Weights of a small GPT-style language model, trained from scratch on English Wikipedia: vocabulary 4096, 7074 steps.
Each number is 128 + 32 x the weight over its row's rms, rounded and kept within 0 to 255. Layers, rows and columns count from 0. The size above them is the row's rms in percent of the matrix's.

# layer 3 attention key, 160x160, rms 0.0502, rows 141-159, columns 40-79
size [ 92  98  99  96  90 103 102  98  91  91  94  94 107 107  98  84  92 101  88]
[[157 140  90 148 112  88  94 152 110 118 117 134 120 110 171 106 125  42 128 136 189 103 154 145 174 184 175 112 160 122 141 127 157 143 119 122 111 110 136 128]
 [145 113 119 125 144 101 132 177   7  87 102 141 146 175 103 169 149 175  81 112 131  57 133 152 185 138 140 139 109 100 144  83 106 103 126 117 141  94  47 124]
 [ 89 114 118 167 120 130 117  97  96 149 130 135 151  97 135  76 187 104  93  71 148  86 185 160 174 120 104 127 142 126 166 139 144 118 127  89  89 178 160 134]
 [149 163 127 120 125 180 144 133 164  87  77 146  99 125 120 132  44 108 124 123 128 166 137 139 127  93  90 134 151 118 146  68 112 160 207 161 133 126  83 160]
 [166 117 133 112 143  94 166  67  93 176 118 131 120 133 113 161 152 143 161 161  94 118 169 130 172 140 121 183 123 126 107 206 140  87 120 108  90 195 130 132]
 [101  85  95 165 131 144 144 136 139  44  96 132  80 121  84 106 167 133 143 114  92  91 131 141 179 141 169 188 127 102  65 101 164 118 106  90 138 186 103 110]
 [183 150 138 126 101 164 131  84 116 163 183 105 111 122 140 163 142 150 164 130 138 214 102  97  72 163  89  83 142 145 161 188 101 117 125 125  98  76 133 112]
 [114  85 126 169  70 141 128 164 156 223 115 149  94 101  94 178 104 136 131 148 122 189 156  96 134 128 138 124  92 190 173 104 130 126 136 131 119  91 123  98]
 [157 153 117 122 104 154 118  74 203 112 151 174 144  81 134  79  93  99 151  55 138 168 195 131 105 133  97 121 122 184  97 115 111 100 128 141  94 149 166 148]
 [104  96 160 125 123 139 206 144 155 124 111 157  93 135 148 122 107  84 124  75 173 191 147  94  80 113 114 154 107  99 109 117 185 167 121 122 148 142  96 205]
 [127 143  98 107 143 102 153 165 117  83 109 128 151 109 150  90 135 108 128 104 112  61 121 144 137 125 126  83 182  42 127 131 128 137 108 116 135 130 123 142]
 [117 147  74 106 214  78 109 122 127  76  86 141 131 100  62 103  75 124  73 117 102  98 123 140  96 116 103 135 178  71 131 120 184 120 160 165 171 123 125 188]
 [ 95 125 101 133 179  97 131 140 146  61  71 111 111 127 124 100 161  82 147 167 104 100  81 134 194 149 151 177 140  42 130  72 189 131 105 107 149 160 144 164]
 [ 78  92  79 159 158 119 133 146 148 112  86 171 134 105 147 140  79 124 129 120 123  56 117 125 122 152 127 188 106  73 106  76 180 121 135 129  70 140 121 153]
 [121 128  77 161  87  88 158 148  61  76 119 137 125 163 156 130 195 117 175 141 120  87 120 107 138 176 107 118 103 106  97  85 169 134  80 102 137 149 125 108]
 [ 96 137 141  78  92  80 116 123  97 123 117 135 123 103 138 172 166 133 145 150 160  93 158 146 159 125 152 150 101 108 132 145 126  95 116  97 141  87  54 157]
 [ 61 184 137 140 198 124 143 117 183 102 107 118 120 115  92 125 112  79 100 145  73 134 182  89  92  65 180 162 135  84 120  92 134 122 105 158  91 107 118 120]
 [ 96 103 183 145 157 145 149 145 141 141 119 133 134 112 114 172  76  89 102 127 199 156  56 150 120 112 153 143 115 123 154  85 161 108 135 198 133 114 132 178]
 [118 137 156 124 133  91 118 120 126 178 138  76 175 149 170 142 157 125 137 114 105 125 174  88 114  88 166  78 107 202 153 166 101 144 136 111 152 153 144 113]]
# layer 3 attention query, 160x160, rms 0.0487, rows 142-159, columns 40-79
size [ 98  91  94  81  91 101  90  99  89  96  86 106  96  93  86  96  93  93]
[[139 181 116 128  38 107 200 118 147 154 141  98 129  94 110 140 151 150 172  80  55 137 155  92 158 103 120  98 143 141  84 101 191 167 130 150  82 139 112 144]
 [ 73 140 177  88 110 104 188 125 125 163 155 202 181 115  93 134 152 188 139 102 109 153 158 103 118 123 116   7 118 145 145 109 127 159 145 127 147 179 108  99]
 [ 44 159 136 139 121  90 126 136 174  60 104 108 115  89 125  62 124  91 158 168 148  78 125 126 155 117  96 152  50  67 147 127 110 157  99 174 142 106 104 103]
 [122 112  86 140 153 126 138  85  90 180 127 117  83 146 113 170 102 151 166 128 210 180 183 187 107 182 159 116  87 145 169 132  81 126 101 152 120 138 104 150]
 [117 223 127  96 135 128 205 135 111  72  99 119 154 151 155 117 148 191 128 108  84 100 149 129 172 174 123 102 136  87 148 111 218 136  94 135 119 158 162  85]
 [124  69 112 185 144 151  67 131 123 197 126 125 147 101 131 118  89  84  91 117 121 102 138 120 100 158 150 179 145 208 123 167  47 113 164 137 151 117 126 145]
 [149  48 150 153 110 167  64 121 132 153 145  95 114 117 155 164 119 122  97 183 227 106 111 134 154 126 123 133 138 108 108 117  63 144 144 121 136 127 107 137]
 [ 87  82 140 138 109 130  85 122 155 120 121 160 130 124  84 161 152  93 141 142 149 197 140 131 119  92 135 145  93 121  94 155  75  55 110 125 109 116 119  69]
 [ 60 146 179 102  88 117 171  97 143  66 137  85  96 175 130 156 145 137 173 128 129 107 102 135 105 109  77 151 117 131  92  97 154 147 155 168  76 133 142 113]
 [121 136 126 125 145 137 233 164  94 154 104 110 157  93 173 106 108 163 161 165  65 140 153 159 135 131 101 151 124 105 172 148 176  81 142 128 116 171  95 163]
 [121 185 102 128 101 126 168 169 108  90 140  72 142 162 125 131 157 140 104 153 104 123 153 181 211  98 114 130 126 121 139 138 215 155 126 195 100 122 131 126]
 [ 94 172  94 123 167 161 214  88 150 142 112 172 131 164 160 123 189 150 143  82 112  84  46  95 185 132 171 111  81 159  90 155 255 193 125 152 139 118 161  76]
 [113 191 144 116  89 107 220 148 103  97  91 131 149  99 202 116 126 159 141 138 156 168  92 112 173 123 142 136  54 147 147 103 213 120 131 165  98 120 211 131]
 [153 196 121  93 149 138 191 120 145 142 101 118  95 113  93 155 128 117 146 159 146 118 150 134  91  80 136 117 203 130 151 103 234 156 157 181 118  98 131 167]
 [173 122 115 108  93 136 107 152 156 173 172 175 189 168 120  72 148 160  59 119 116  59 106 166 125 115 106  90 115 135 105 127 129 130  70  73  94 138 159 139]
 [ 96 110  90 111 110 145  91 164 142 123  33 125 103 173 165 155 116 116 167 149 131 115 111 162 173 118 103 152  55 120  95  94 155  79 134 157 109 115 153  96]
 [121 121 140 130 133 129 168 130 118  35  79 116 156 131 152 111 127 149 132 146 118 165 117 145 158 109 144 149  82  92 124  97 171 105 146 146 134 102 132  93]
 [159   8 126 150 119 153  91 106 109 118 116 135 139 118  81 129 122 130  74 177 186 122 123 148  37  91 128 101 173 148 115 154  22 160 164  77 111 111 146 161]]
# layer 3 attention value, 160x160, rms 0.0434, rows 128-159, columns 40-79
size [113 122 103  91 101  97 112 112  94 100  90 110  95 105 100  91  95  95 104 107  96 107 106  85  93 100  96 106 103 101  94  98]
[[ 81  80  95 138 146  90 100 156 113 118 100 107 110  84 142 147  75 146 158 173 107  59 103 132  98 128 133 148 158 158  80 115 135 112  87 144 107 169  44 166]
 [140 144 149  90 100  99 139 106 112 141 134 155 134 161 141 148 130 157 128 111 128 130 139 131 116 116 100 139  95 192 206 135 169 158 123 144  93 105 157  91]
 [140 124 103 117 106  99 168 114 155 136 150 104  92 173 141 143 152 138 123 125 108  96 163 178 120 184 115 118  93 145 187 134 130 130  89 187 174 134 111 111]
 [125 111 150  94 115 135 130 128 193  97 190 147 130 130 173 137 169 148 135 104 120 159 171 145 127 159 119  68 177 147 161  91 108 155 159 100 121  81 188 157]
 [123 110  55 151 149  96  74 145 167 114  88 112 129 106 122 108  95 149 131 139 131  29 157 152 159  86 121 149 112  58 134 151 139 165 136 147 141 169 123 156]
 [ 79 103 123 161 138  74 111 129 143  96 110 123 112 122 101 197 112 115 102 199 172 102  61 192 117 161 163 163  96 114  94 160 102  82 104  99 202 123  35 173]
 [ 86 110  59 170 139  82  79 133 139 148 113 155  93 137 153 102 122  61 116 163 143  91 109 107 105 154 111 188  84  42 125 115 149 116  88 131 184 168 135 124]
 [203 162 153  64  96 175 198 137 111 116 130 161 127  80 128 136 134 116 137  59 126 160 135 141 174 182 115 120 151 145 198 133  80 163 147 156 111 153 159 133]
 [105 107 156  83  99  77 140 126 142 116  68 135 108  82  82  80 186 139  69 155 122 126 100  98  89 122 171 151 139 115  86 172 142  89 178  67 109 125 103 103]
 [ 70 120 141 126 112  91 105 142 116 147 131 101 161 141  94 115 137  93  65 130 193 122 132 126 124 129 185 156  92 113 116 124 113  70  81 119 131 150 128 179]
 [125 164 111 110 136 140 124 177  87 133 129 122 166 159 129 111 117 129 120 109 198 135  53 134 113 175 146  61 104 166 161 151  86 116  79  94 122 115 109 163]
 [ 99  62 129 188 142 132 117 167  98 121 106 117  88 148 114 133 108 117 104 213 168  89 128 118 143 177 186 204  90  81  84 116 114  61  46 128 159 135 130 164]
 [228 123 187 174  72 121 150  82  97 159 151 108 188 190 138 128 215 163  94 125 153 181 150 156  84  94 138  89 100 120 137 126  98 154 132 150 111 119 150 110]
 [221 128 191  83 104 108 159  87 102 145 103  88 127 157 141 105 144 173 139 103 106 172 118  75 103 120 131 158 147  95 144 165 109 168 128 173 111 132 145 121]
 [121 160 113 226 125 141  70 126 124 182 138  90 105 182 124 120 121 115 147 184 117 131  97 198  96 101 128  70  94 109 127 133 139 125 120 158 126 139 121 183]
 [ 94  84 118 124 129 166  96 112 117 174  98  70 131 126 185 149 116 110 121 136 157 108 127 130 138 167 135 158 116 137 110 100 121 133 157 106 100  89 138 127]
 [127 222 155 140 104 153 155  90 126 126 111 141  98 131 173 162 178 145 151 174  92 152 195 181 170 155 176  76  88 153  71  94 126 169  65 170 151  84 151 122]
 [162 120 118  67 186 142 138 159 163 147 159 137  86 140 151 105  78 148 137 110 155 152 152 133 113 121  67 149 121 141 165 113 120 152 128 126  53  34 153 122]
 [ 97  96 109 147 142 179 117 159 189 161 151 129 148 167  85 113 117  81 141 110 109 125 139 163 165 114 122  76 108 103 105 115 134 162 145  84 160  81  83 140]
 [ 95 102  77 154 127  89  94 143 120 107 142 136 101 139 103 118 103  76 149 105 102 109 132 155 151  77 178 150  55 106 135 164 160  51 124 119 144 172  96 132]
 [133 173 190  91  64 124 123 135  86 117  94  90 132 108 107 115 160 175 101 115 130 176 166 124 100  77 171 181 194 128 169  97  65 124 145  89 149 133 118 121]
 [165 128 158 134 143 118 160  92 100 117 140 132 132  89 129 174 114 195  99 163  89 161 143 122  72 132 113 107 111 136 116 126 119 167 172 135 117  72 149 106]
 [222 124 183  64 102 125 195 114 145 101 143 124 119 130 139  96 130 120 113 119 136 232 180 146 116 178 130  76 125 152 151 127 166 158 193 133 120 132 126 137]
 [196 144 130  85 137 153 118 119 159  87 138  85 127  93 140  97 153 151  87 156 141 129 136 154  75 112  74 120 154 109 119 161 115 175 144 108 133 176 149 143]
 [105  91  75  95 129  69 139 179 104 121 154 115 106 155 144 113 126  71 110 161  62 119  99 149 129 102 172 191  74 155 126 133 139  98 139  96 109 150  88 150]
 [ 77 141 145 177 144  82 113 137  94 101 136 106 144 164 155 134 105 133  84 129 138  79 168 118  74 127 120 115 179 125  90 160 120  95 160 158 218  78 136 146]
 [115 124 144 113 116 155 170  83  86 132 128 140 138 156 109  78 153 116 129 105 126  57 120 115 106 203  58 119 181 161 110  83 101 102  77 124 122 108 120 132]
 [152 131 168  78 161 130 188  98  99 133  93 139 139 140 120 177  86 145 133 121 104 177 127 139 151  68 116 100 139 149 166 171  95 125 143  88 130 141 133  79]
 [171 168 198 102 109 132 208  98 127  95 141 146 156 113 117  75 159 160 146  51 112 199 166 135 104 122 131 103 128 164 129 118 117 159 158  53  99  95  97  73]
 [178 157 148  48 120  93 141 110 137 138 115 130 128 157 130 109 131 158 147 116  80 159 102 169 124  68  78 101  91 110 108 155 138 173 153 158  98 106 137 113]
 [100  88  83 104 125 117 131 139 145 120 128  98 185 126 203  82 105  97 135 181 164 116 154  98 101  96 103 176 109 135 170  72 127  99 103 103 180 115  73 205]
 [ 48  90  47 134 157 181 104 214 101  89 125  74 187  88 106 167  68 102 137 136 126 109 148  46 161 145 159 127  98 107 111 119 102 111  85 121 175 107 157 153]]
# layer 3 attention output (transposed), 160x160, rms 0.0918, rows 128-159, columns 40-79
size [109 110  85  85 108 111 107 125  92 108  94 117 100 123  93  75  90  94  95 112  97 111 107  80  91  98  86 104 118 102  97  97]
[[166  61 124 161 144 161   0 121 122 199 130 137 119 135  94 132 130  67 119 101 159 163 134 136 136 136 134 133 140 132  88 140   3 132 149 113 137 115 144 126]
 [111 160 108 140 126 137 131 116 142   0  64  96 129 163 139 126 133 117 153 129 120 114 115 141 168 117  91 112 145 107 138  88 183 143 147 160 159 127 151 121]
 [ 87  67 132 164 121 125 182 141  95   1  95 120 124  84 175 124 119 150 148 139 102 159 134 114 149  99 119 152 143 130 123 115 252 153 136 121 142 130 162 110]
 [101 153 120 169 100 110 172 122 113   0 118 107 129 151 122 125 132 161 132 120  69  84 137 135 101 102  94 152 126 165 152 132 225 162 124 124  94 140 108 129]
 [140  72 119 172 171 131  30 106 127 112 116 169 137 158  92  89 156  77 106 136 140 194 129 115 118 125 163 137 166 187 105 118  10 117 173 120 122 141 143 124]
 [178  52 101 158 151 150   0 137 155 123 117 145 126 126 117 104 137  51 131 104 138 158 148  92 123 112 191 113 170 170  80 146   0 138 145 135 102 144 156 107]
 [155  35 132 138 132 142   0 116 114 160 110 124 125 130 114 135 122  87 115 138 182 138 117 141 147 145 164 101 138 127  95 156  10 108 134  96 129 118 100 130]
 [101 148 131 112 110 104 193 147 131  41 153 110 124 145 184 154 110 168 138 113 112  89 141 100 131 120  81  96 116  99 101 110 255 120 133 114 151 132 122 153]
 [146 111 118 169 150 149 134 123 104 145  98 108 151 175 126 149  89  89 142 104 175 141  74 121 181 163 159 129  92 134 126  82 183 151 139 158 169 127 171 126]
 [203  92 115 136 145 124  70 118 126 172  59 138 120 136  89 115 128 102 139 119 118 130  91 124 102 127 135 143 135 161 129 169   0 126 159 120  78 119  99 107]
 [178 141 117 118 131  77 131 105 172 152 180 129 145 124 160 134 158 148 164 133  78 109 195  95  57  89  84 113 147 142 129 149 170 157 118 119  92 148 115 153]
 [194  97 115 107 134 113  91 131 118 230 109  98 102  73 139 123 112 110 142 111 138 135 128 134  72 149 135  95 159 163  83 165  51 128 128 112  95 121 103 111]
 [ 47 211 145  96 106 128 220 137 137  82 181 123 150 140 156 150 111 170 128 123  99 118 122 117 133 101 131 137 113 111 160 120 255 132 117 142 139 171 114 140]
 [ 64 205 135 115 153 146 159 121 142   0 105 124 155 180 135 136 104 131 112 109 160 104 111 140 178 121 126 102  97 123 148  89 228 124 153 147 178 121 103 119]
 [156 113 173  61 154 114 115 102 107 255 165 174 151 125 100  95 172 162  98 121 108 132 140 108 106 106 160 164 167 147 151 180  63 109 111 114  90 143 120 113]
 [148 173 160 155 104 111 148 171 130 137 127 128 128 140 100 123 140 172 145 105  88 105 174 170  88 130 116 134 157 158 181 142   3 108 139 106  95  73 108 151]
 [ 70  99 126 143 126 129 141 107 127 104 232 139 112  66 139 150 116 171 114 193  67  85 149 113 121 111 122 133 136 121 117 116 153 151 136 115 102 143  97 131]
 [ 80 183 109 158  64 133 181  82 146  48 137 110 156 116 145 144 148 134 126 124 129  80 130 156 167 133  77 132 106 132 146 106 199 151 153 141 157 143 140 150]
 [120 123 155 133  83  98 190 166  94 255 173 127 106  90 187 146 164 157 140 135 115 140 171 126  58 133 132 168 126 158 157 151  62 118  82 108  74 126 143 163]
 [155  26 138 171 148 134   3 132 122 174 110 143 131 110 111 105 135 104 121 154 170 139 113 119 109 146 162 132 145 138 100 136   0 128 145  99 135  84 155 113]
 [121 197 124 102 151 143 165 116 138  47 110 145 177 197 147 123 115 126 119 128 119 112  92 134 151 117 110 114 109 126 131  99 255 127 130 166 138 157 120 131]
 [ 57 194 112 102 125 164 165 104 140  43 152 113 158 162 153 115 133 127 114  76 145 133 139 165 201 119 130 125 100 132 130  93 205 123 152 153 165 160  93 163]
 [ 71 161 112 141 120 128 251 156 152  35 164 102  99 100 157 156 108 177 129 170  86  92 139 140 130 130 128 135 106 144 128 102 217 119 112 105 162 101 152  85]
 [ 42 138 110 182  73 121 171 136 126 143 206 138 138  96 156 155 169 169 147 128  72 103 201 152 100  94 108 158 133 210 130 147  93 115 142 118 104 128 115 128]
 [189  73 127 139 152 187  59 118  99 121  41 129 105 117 120 128  95 101 135 137 162 130 111  98 168 140 126  99 188 110  52 122  57 109 152 145 159  94 163  95]
 [101 112 111 130 147 160  83 120 200  78 153 179 161 189  90  87 140 112 129  89 142 219 123 118 145 120 162 116 116 180 147 112  33 125 153 134 101 158 107 137]
 [140 135 144  69 109  85 196 176 112 132 150 120 137 109 147 143 145 186 101 123  92 133 152 124  88 100 127 128 108 131 144 146 222 126 108 105 112 141  78 123]
 [ 92 182  94 147 106 145 151 134 152   0  94 130 134 136 112 130 149 122 168 114 115 125 133 126 162 123 106 122 127 123 151  87 239 141 159 173 159 108 137 119]
 [ 39 153 121 112  99 140 207 145 130  43 139 123 115 116 185 152 117 158 140 150 124 104 119 130 153 136 124 123  57  96 150  89 255 114 140 123 147 126 156 126]
 [ 89 127 133 172 120 166 124 129 133   0  80 139 127 120 146 148 126 110 129 156 123 134 126 134 181 110 114 136 130 131 144  79 190 123 154 136 172 124 148  93]
 [205 113 123 133 151 142  66 102 129 231  56 109 123  75  79 119 119  99 143 142 108  99 129 143 128 129 136 151 158 133  93 184  29 121  96 147 115 102 144  99]
 [168 121 134 109 120 107  81 120 175 217 104 164 126 157 111 101 160 115 131 104 132 142 149 124  80 123 132 116 180 166 149 154   0 136 110 158 109 134 110 105]]
# layer 3 MLP up, 640x160, rms 0.0948, rows 0-30, columns 40-79
size [ 78  90 101 103  92  92 111 101 101 102  78  93  88  88  93  99  76 108  97 102  70  96  88 133 103  93  88  93  99  89  89]
[[148 102 140 188 113 109 135 100 123 129 160 188 122 107  64 153 155 105  71 118 166 119 245 123  85 157 115 104 151 153 127 139 131 171 104 105 175 136 109 102]
 [137 156 157 114 152 141 191 127  83 146 121 183 144 131 113  79 134 197 137 130  60 149 116 121 128 126 138 131 138 104 119  92 155 152 151 142 154 171 125 113]
 [163  67 173 107 111 164 136 128 164 143 162 143 155 125  59 118 152 137 113 139 170 131 113 111  97 113  76 117 186  96 138  96 125 135  93 143 106 126 184 137]
 [104 119 125 130 156 202 104 145 129 158 117 119 148 140  61 130 134 148 127  75 187  56 154  99 134 201 185 132 156 140 108 109 151 168 171 143 133 100 181 160]
 [106 166 111 169 142 129 125 116  75 123 123 104 186 120 112 200 155 145 105  69 136 120 106 128 120  66  66 127 179 118 176 203 105 107 132 148 222  63  85 151]
 [130 120 213 140  84 143 128  76 140 127 130 160 124 121  87 154 159 169 122 143 122 167 175 150 119 194  73 128 173 140 162 187 150 192 165 119 110 111 137 116]
 [114 130 141 138  99 134 117 117 132 162 161 135 147 101  82 130 112 131 108 105 142  70 188 126 122 196 101  98 107 174  94 125 138 140 106 135 155 128 176 112]
 [183 103 175 127 128 155 165 159  78 193 189 125 139  81  98 136  80 171  89  96 118 131 160 140  57 143 128 112 130 130 139 164 111 151 152 113 160 136 159 164]
 [190 115 167  99 115 144 156 155  99 165 151 129 178 116 108 161 125 176  93 122 151  82 133  89  95 128 110 104 152 117 173 187 152 158 129  73 195 129 187 155]
 [129 113 122 124 157 145 140 130 158 146 173 126 141  77 148 236 158 123 123  73 125 152 121 162  73  76  63  87 139  46 196 141 125 132 121 130 141  92  83 126]
 [206 153 192 135 112 116 146 150 100 185 144 168 108 126  70 134 119 151 128  40 122 135 174 132  96 156 139 148 171 124 131 152  87 135  89 131 154 109 112 141]
 [118 130  75 153 127 169 135 199 118 144 155 140 104 106  78 147  99 144 136 107 107  81 116 165 150 155 143 181 136 128 141  94 134  98 120 105 214  79 156 201]
 [146 149  85 143 128 129 150 163 127 137 126 147 141 114 150 142  89 118  91 118 154 172  78 149 100  99 124 171 121 145 147 135 135  70 115 119 124 142  70 205]
 [113 160 204 100 154 162 183 145 131 131 148 151 137  86 142  62 138 126 167 133  87 103 153 141 104 138  56  73 131  85 145  91 139 127 134 113  92 180 167 130]
 [153 122 142 161 143 108 109 132 109 138 144 137 121 114 122 166 137 150 133 136 143  71 179 172 136 166 162  73 106  78 133 187 146 140 119 117 138  84  86 106]
 [102 119 128 139 185 189 149 127  35 150  96  75 207 140  35  88 120 143 121 142  89  97 155 131 111 172  95  84 107 170 125 138 145  65 168 113 169 156 123 150]
 [202 111 179 171 110 151 164 140  64 176 165 156 175 118  69 111 124 123 107  61 117 183 189 103 123 112 111 161 117 120 126 202 115 146 153 107 155 145 127 112]
 [180 151 166  96  81  95 170 175  84 171 166 151 179  68 100 117 113 160 127 101  82 114 115  52 109 111 117 121 120 117 142 150 122 136 145 138 132 106 149 189]
 [177 160 124 121 104 141 229 171 125 124 178 173 120  79 135 103 138 182 102  78  74 136 151  79 109 144 113 111 125 165 160 180 141 170 123 149  81 126 204 175]
 [112  63 152  84 111 147 154  99 113 151 128 169 129 124  98 168  62 131 138 123 124 149 154  98 149 121  84 179  91  60  94 140 157 154 155 135  82 152 165 138]
 [175 161 121 118  90 111 136 124 112 175 178 178 159 108  94 185  93 151 137  79 114  97 190 108 101 124 110 134 111 108 162 232 151  97 112  84 164 137 127 144]
 [ 61 119 158  60 141 134  87 120 145 132 161 137 127 132  76 143 113 126  94  96 147  91 133 110 159 147  85 163 147  88 131 113 130 161 111 127 137 117 212 167]
 [171 122 159  94 168 125 172 136 125 152 159 179 134 113 133 156  92 134 144 126  79 149 183 131 104 130  98 104  83 120 189 135  69 137 129  99 175 157 118 131]
 [159 155 137 109 118 122 151 127 141 143 167 183 120  99  72 124  72 128  97  91  76 129 123  99  41  84 119 161 188 167 158 156 123 175 126 146 128 123 137 172]
 [155 104 160 116 159 177 156 130 124 138 155 218 145  90  94 160  86 142 174  44 129 105 128 126  95  98 129 147 160  90 135 130 132 232 149 132 122 117 134 137]
 [138 138 109 127 110 142 136 172 121 130 132 196 100 148 103 132  74 142 197 109 107  90 101 126 124 171 190 165 201 100  91 117 181 151  90 136 147 123 143 200]
 [131 129 120  98 117 123 138 170  98 196 163 159 166 110 137 173  56 137 103 109 132 103 177  87  83 141 158 134 175 108 158 132 122 121 138 138 130 169 167 119]
 [180 130 145 138 123 175 128 126  92 176 172 156 198  83  46 153 115 151 121  86  86 129 190 119 104 126 104  93 167 170 133 155 139 148 138 140 180 125 117 175]
 [116  98 137 109 163 121 146 142  81 134 118 119 136  88 107 103 132 132 101 137 106  91 110 134 120 143  95  99 133  99 138 135 107 163 148 125  84 148 113 146]
 [170 110 109 124 108 174 133 137 129 188 158 140 147 113  81 134 119 144  87  67  49 112 183 138  54 143 144 107 137 149 123 180 128 147 143 161 157  50 129 147]
 [143 100 135 155 121 191 109 160 124 154 165 153 131  98  92 159 144 151 170 149 109 102 108  89 163 161 113 140 138 121 109 158 172 116 141 140 171 139 175 149]]
# layer 3 MLP down (transposed), 640x160, rms 0.0674, rows 0-30, columns 40-79
size [ 88  88  98 118  86  95 130  67  86 104 107  81 102  84  84  95  92  78  73 100  89  86  79 118 102  89  93 115  93  97  77]
[[196 115 177 154 105  98 130 128 122 241 130 143 147 118  51 141 152 132 103 158 126 117 169 115  99 154 123 164 130 114 141 175  55 156 154 102 180 154 133 111]
 [ 68 114 141 112 156 111 133 124  83   0  85 133 114 206 114 179 113 121 105 113 175 100 129 136  81 144 163 125 151 121 125 138 190  97 107 143 134 154  76 110]
 [150 120 133  85 138 122 114 123 131 170 108 133 195 150 146 143 130 139 160 133  83 107 117 128 127  89 151 111 128 109 127 166 122 115  52 113 178 158 116 153]
 [164 108 156 137 172 147 113 138  58 137 115 112 166 129 110 149  50 106 152 165 193 147 145 123 140 146  64 124 165 128  64 136 162 177  95 109 168 109 103 131]
 [168 113 139 152 124  98 133 138 104 203 121 147 152 147  92 140  92  76 132 137 189  95 165  95 106 134 150 105 138 190 135 166 154 146 150 144 145 197 145 105]
 [150  85  78  96 145 124 128 173 181 153  62 104 105 155 129 109 128 122 129 157 132 151  81  95 118 127 123 147 124 165 153  65 109 100 115 135 180  99 145 151]
 [188  99 201 171 149  86  82  84 127 204 113 128 134 155  86 143 142 126 138 137 119 146 164 130 134 127 133 115  99 136  83 103 136 116  93 130 102 157 161 122]
 [150 105 177 166 121 119 144 153 119 162 170 152 148 131 128 151 106 155  66  56 123 122 126 134 104 123  97 142 114  68 117 103  98 141  95 163 130 110 140 179]
 [130 145 160 131 108 146 153 115  84 193 143 106 100  84 106 165 116 206 132  90 106 120  86 156 151  79 109 131 132  99 170 115  79 142 124 134 152 107 161 115]
 [118 158 214 178  86 103 117 118 126 208 139 141  97 117 142 125 151 134  82  90 188 120 147  80  94 101  75 140 155 164 166 134 141 147 150  90  87 147 147 106]
 [150 111 162 113  82 116 149 154 168 168 199 137 123  76  97 162 107 171  91  76 117 102 173  92 122 130  87  82 141  98 183 183  77 124 127 103 172 105 153 136]
 [150 123 121 125 107 113 155 104 141 180 130 127 118 100 146 172 149 117 136 169 123 194 145 112 132 144 150  99  75  78 129 121  98 219 117 177 103 163 174 117]
 [119 144 152 133  63  96 130 100 127 163  77 152 105 109 131 102 214 149 128  83 178 153 156 200 147 162 140  85 118 160 126 170 123 170 122 109 117 116 121 158]
 [132 101 154  95 146 126 128 128 146 137 107 124  52 161 142  87 108  86 146 110  94 123  79 114 129  76 151 111 165 101 163 104 111 109 144 164 168 123  91 101]
 [104  79 148 108 102  94 131 157 159 168  92 131 144 166 106  99 128  91 118  21 155 176 117 171 112 137 106 216 146 200 135  87 157 122 108 118 107 154 157 130]
 [111 180 102 105  86 145 102 123 166 145 150 198 166  95 106 120 132  75 179  64  99 148  83 101  95 141 107 161  96 106 119 116 118 121 109 175 139 169  70 142]
 [188 130 191 126 104 150 121 119 151 161 168  99 166 124  86 149  85 181  86  81  95 138 140  75 144 142 106  85 127 112 168 107  49 144 152  69 179 126 119 124]
 [188 140 140  91 115 111 149  87 142 171 196 125 148 122  89 160 143 160 113 161 154 109 117 114 115 134 113 133 113   0  96 129 106 132  99 122 146 172 122 120]
 [134 167  82 141 150 159 143 119  92 167 124 148 140 164 135 124 174  73  47  85 139 153 132 183 146 145 153 165 143  95 132 112 136 111  76 174 116 106 118  99]
 [136 166  85 114 138 141 109 146 122 122  64 125 104 135 144 159 133  99 121 185 150  49 120 209 104  65 180 107 151 153 108  84 132  61 134 148 189 144 120 143]
 [210  93 179 183 105  98 148 159 135 169 184 103 156 106  78 169 118 172  87  88 113 104 156  97  91 147 128 122 113  97 159 195 101 134 152  92 161 118 124 117]
 [150 134 186 159 114 139  96 161 153 206 148 106 190 154 118 122 138 152 175  93 165  95 187 167 144 108 134 156  97 144 206 111  69 143 106  58  97 118 111 122]
 [207 137 177 129 124 146  91 148 155 235 186 121 195  98 155 139 115 136  87 103  71 119 159 144 155 126 148 123 140 132 136  97  62 142 109 125 138 114 102 144]
 [101 107 123  79 134 127 144 149  88 141 154 184  52 124 130  64 115  77 151 160 178 137  78 133 128 138 142 117 109 146 197 139 128 120 137 118  54 208 141 146]
 [122 135 155 101 148 128 181 171 138 210 176  80 139  23 159 103 166 101 114  94 107 168 121 155 126 146 168 106 164 146 135  91 102 156  91 111 115 149  88  93]
 [144 125 114 125  91 122 129 184 148 129 170  94 115 121 184  95 133  90 134 102 111 132 200 154  90 105  76 125 115 110 145  82  94 169 186 185  79  63 128 129]
 [133 114 157 175 101 182 106 135 121 192 156 147 116 126 103 107  87 215 120 105  89 130 100 114 121  84  80 161 138  78 167 103 100 129 141  95 128  96 117 123]
 [119 146 150 149 113  69 173 120 127 150 154 170 118  78 145  94  84 153 123 113 116  89 100 129 125 119 132 161 141  40 179 184  99  93  94  98 172 148 102  99]
 [109 115 160 106 156 129 128 117 129 150 232  75 154  68 141 140 113 126 114 147 140  85 148 166 149 136 175  91  65 122 100 149  95 108 116  67  85  92 151  92]
 [134 165 177 145  87  85 172 152 204 169 149 136 123  89 122 122  55 169  89  96  84  81  99 141  71 136 133 135 133 139 181 143 105 125 145 144 154 178  96  99]
 [ 83  92 149 163 126 188 151 154 134 206 146  68 120 115  97 122 100 149  90 119 187  93 136 177 116 111 140 121 174 139 176 107  97 160 123 126 171 124  99 100]]